{
  "n_layer": 12,
  "d_model": 128,
  "n_head": 2,
  "n_kv_head": 1,
  "head_dim": 64,
  "d_mlp": 320,
  "vocab_size": 19644,
  "activation": "swiglu",
  "norm": "rmsnorm",
  "norm_place": "pre",
  "norm_eps": 1e-05,
  "positions": "rope",
  "rope_base": 10000.0,
  "rope_fraction": 1.0,
  "qk_norm": true,
  "attn_scale": 0.125,
  "bias": "none",
  "tie_embeddings": false,
  "parallel_block": false,
  "init": "uniform",
  "init_std_qkv": 0.047,
  "init_std_o": 0.047,
  "init_std_up": 0.047,
  "init_std_down": 0.0297,
  "optimizer": "adamw",
  "lr": 0.00549,
  "lr_mult_qkv": 0.4,
  "beta1": 0.95,
  "beta2": 0.95,
  "lr_head": 0.00744,
  "grad_clip": 2.0,
  "warmup_steps": 374,
  "schedule": "wsd",
  "decay_fraction": 1.0,
  "decay_shape": "linear",
  "final_lr_fraction": 0.0,
  "batch_tokens": 65536,
  "seq_len": 256,
  "doc_mask": true,
  "train_tokens": 252800000,
  "steps": 3858,
  "dataset": "wikipedia_en"
}
Each number is 128 + 32 x the weight over the matrix's rms, rounded and kept within 0 to 255. Layers, rows and columns count from 0. Numbers have three digits each.

# layer 3 MLP down, 128x320, rms 0.123, rows 0-34, columns 240-319
078165133139153106111129102113094155133113089094103108112165166138121126111168130135110103134083125134116111168144128133140123141121122117139113157154153147096161110150099215166128145050165157150139143158134085181113112124162157076104095162
115136091130133103177175094129169109127134093140143157085157149122152159120155132107129118118094152121130082149192107175155117083094173094064143142127118161123149080127126136191080126108158184167148137109162113126159116148130179103115195137
098097147085091106130090111121124110118143131113138114128175166159131199173123159128112205102139119123121086132114154176177115136134152099139128058139139140152118110081164147177138118159167145120109194164136144121168053124131149112089134147
096137133102147097133136128100100144153097146181081106183082080147121117172129087134131092122174113058203153161107116121115112226137105117090156127108153126145096109112118062192139104155172089114176129213092123108194093127090176148146105071
128098066068100105107192100055167117114152141096101084183130148141144166135166081125135075216156114115156126099152116136101130085133124129071088096114126099145145142167158108154085102129109088150136154140136127137152104138104162135124125151
086143110105151114203148134157081085094066135173169195141075208173133133164162146137061158099126154133113169102124164198121104116180132112121103148175162144111108128082162120126162058131125152169142165139108042132110060111129117086201202161
140110121149143178191140131110090121087134077122135147099178097141125134148159133109158111137123113123140132172121147094162095129042122141145167141125138120160162108172103188175174065075098147159143150100164150124120153134153153176106119096
134153145114135050166178110118170157109112135137184238116143169119167180081180101192148139144146100097112086107133097139152161163114119157128051164124101120157103096139141160115070132093157075157120099140120127119091071147103109128116195128
111175102135162076117175169128149173086161162164150138114145131163132129084125143154139167135124132144134121137121124149210123131132086114092135159114113093121102061151116132070141206096086116176102108150217157136126153103106140077155127194
134128098139123131172206080165076123150119097147138158124114134110109198101127157135146122137130098131100145110079099082113082070204110148128097113137152162128135153097082121077114103067099165113130082116127178102096131113118102116099172159
085136128066136045091177107146114113135113109110102103101130165144118227021143105189085139146113127137068101086141076150118089110217155139139121136151134113060083094163176202089093111164121072144155104166153113144104068104059113169087154207
126112113128148084099103119143111148134109141133147117163150106134086148101140094150158125140108116073071122139100140150137145135111161083098144132167169093090125090150126099123110132112147115082162069146200148132163147092094194124133162151
108152113236110072169089124157067155033163111085160173000132087201216091147190150113150205199138146206110123110213109250144055065079116133041115152118061082143160119104241222167251165060078154106162134118134115112049082131179113175185120187
182122034191062083148151129121109104090107176098146182135112186072138122134113032117112107147168146155148100118117143095125091078083112189194070116126095091132165089121148176124089166078112139116160176123117062185040167129114084111152155128
142114135086160175178091121091115127125108101105124167137098182124143163125174183161106148111123160121099084098084093103104139121121142147199098087097136107165115112151135135160189135130108162128113119151138148106157132090145122125132126145
133092162072141099103103128154158070105127100105130132130168161136142148097138148113064176176079162167097121140139131114100089127117129115113177159166111173184141116074130108167116138122124145118103134102136069132138140116152157127159144191
129094174133151065147111132138046161129161084082107177109131150179141150116115085145177182064144174143203139141140152120072135119083124149085164128156154087161101130153143052120098084105121124173115147141129092075149089147165095118125117094
089160140158149148123115108132133170104111119140140153166101156125118139121113166158076163187118124138135099112077109124185145083143162103116106172121112114100149144161117147088153155121185110117143113129121157133149162114182135134089177127
123123104127096189129124179144199136074115075130126105144118132136099033101094102101117114085110201163107179172114149152139145097166092129104094133089117126105097184146087140148140079095151243107155137140080111114140138121129116124163097151
147120150118088050146158081128109164147108096088173113135150158123087155144109118141122118133138116102138132116137124129155099082090091109130061123137109121140167129137107188080109103138135103108139144096124129115114143122113094069109105154
172175153122087080116108081117130129162094144061138152126056101161131168117122132119036141108122167188122148104131117117182107120150136150107152100143126136146128139130074147189119125139063111158077118154157177117112062147167160202113112149
133110193109109134116044142143168028125141127181096058120181118138141127079090123106176190113094120140157157130132139117082186105086105136123176059143077130111146139137149145115123151136106136077178162163151142123150113076084105101130102178
180131099074071168125081120120234061123150130124122086172097136124136099155134145108129081124175128123141143131121117108100139154152124150136114043099108123115223156154103127108061141207125090106199255176142155161110099073084072075092162117
151125078122101105163133061101097130143136160150124169128091107125121129134149134132152109166098120078117115128135087119139091145153163119102133117199090119177131103106150081131164137166158124130049173114126153126096109091050192107108154136
119107141181141109110168136159146120157092122125154152121122179163128156136104115143091139098175148110122139124108211177116157123114106110105134188138112129124114128135059155149160120167152116113128145145140070120105116137133108117193120140
079138095147153174091151162117139172099089209154148177155131164124100200129162069108167094134139166114085162046147070125159109113136137097085138186108122140176122104084114132154106133097118136082099067144097071169066182196128099120144113165
112133092084144141134116164050142105099095131112092126181156146098079098185109178123136085132085131099134146122115168111109160164145120115162156130159148119126139167110198176125112160134112156157147089142136080175170133122120087112160129118
180166115143065052139142128088158157143180152117119096103125092179134155154200103148156130167153102137135189143102138147140155125094173157088117100097087124171107106058085095148115088172132116098120129121146146118216123104064183135125125133
120132128099096117084141106122133195123112103121100124160116172215125139089119128107118114109148104153138088130172085142146109124102159091095118139147164121098146114145125114137185127125109102116120174108090114140140155146154112139149132103
102102095227075165147205147155101183098116122105108175115074052151255129087163166126135096181135168146161105165179167068111065053163092194070085156133144031108196074107192115108191175107114164116096222101136104184101087145186117142170111154
146093125138126165143177152148132125113159167073151143137067153169158081188122151133150127053131113124115124119131151155119039106153109140119124152104120135107121121113146151126107144141141123135118170152088101107103145177050130056166100143
104057142148128102158170115094095115119096183151123160078093125130170169111152080143120138151138128115158126076136108168148158116145122140108126119088090099105121131087105198161143172137152175149142113141100170132130116118096155129137119108
096104169140126122130086130206163151105129101149111080162132110119130126141152118065155120133167117087089127141187130202081142152151118099114121157145146172120130107158146112123107094087165128144153125114094088104151163098132124122120090144
149151129113111151118130127098181121152188124103124139147100127144151152138124080161124119099177184113083125118119152143175076125128190130088167132074122117063142121162068152148105038155160127143167114177123111161118105139125135113166076081
138150118145181122132126106114132139213090125129124129189157122145116129139136129148129117097110171121133157105123145136119144162117118119158128126135135161082139134137135126114094177098108091112170106142165078162106091129163112110090149123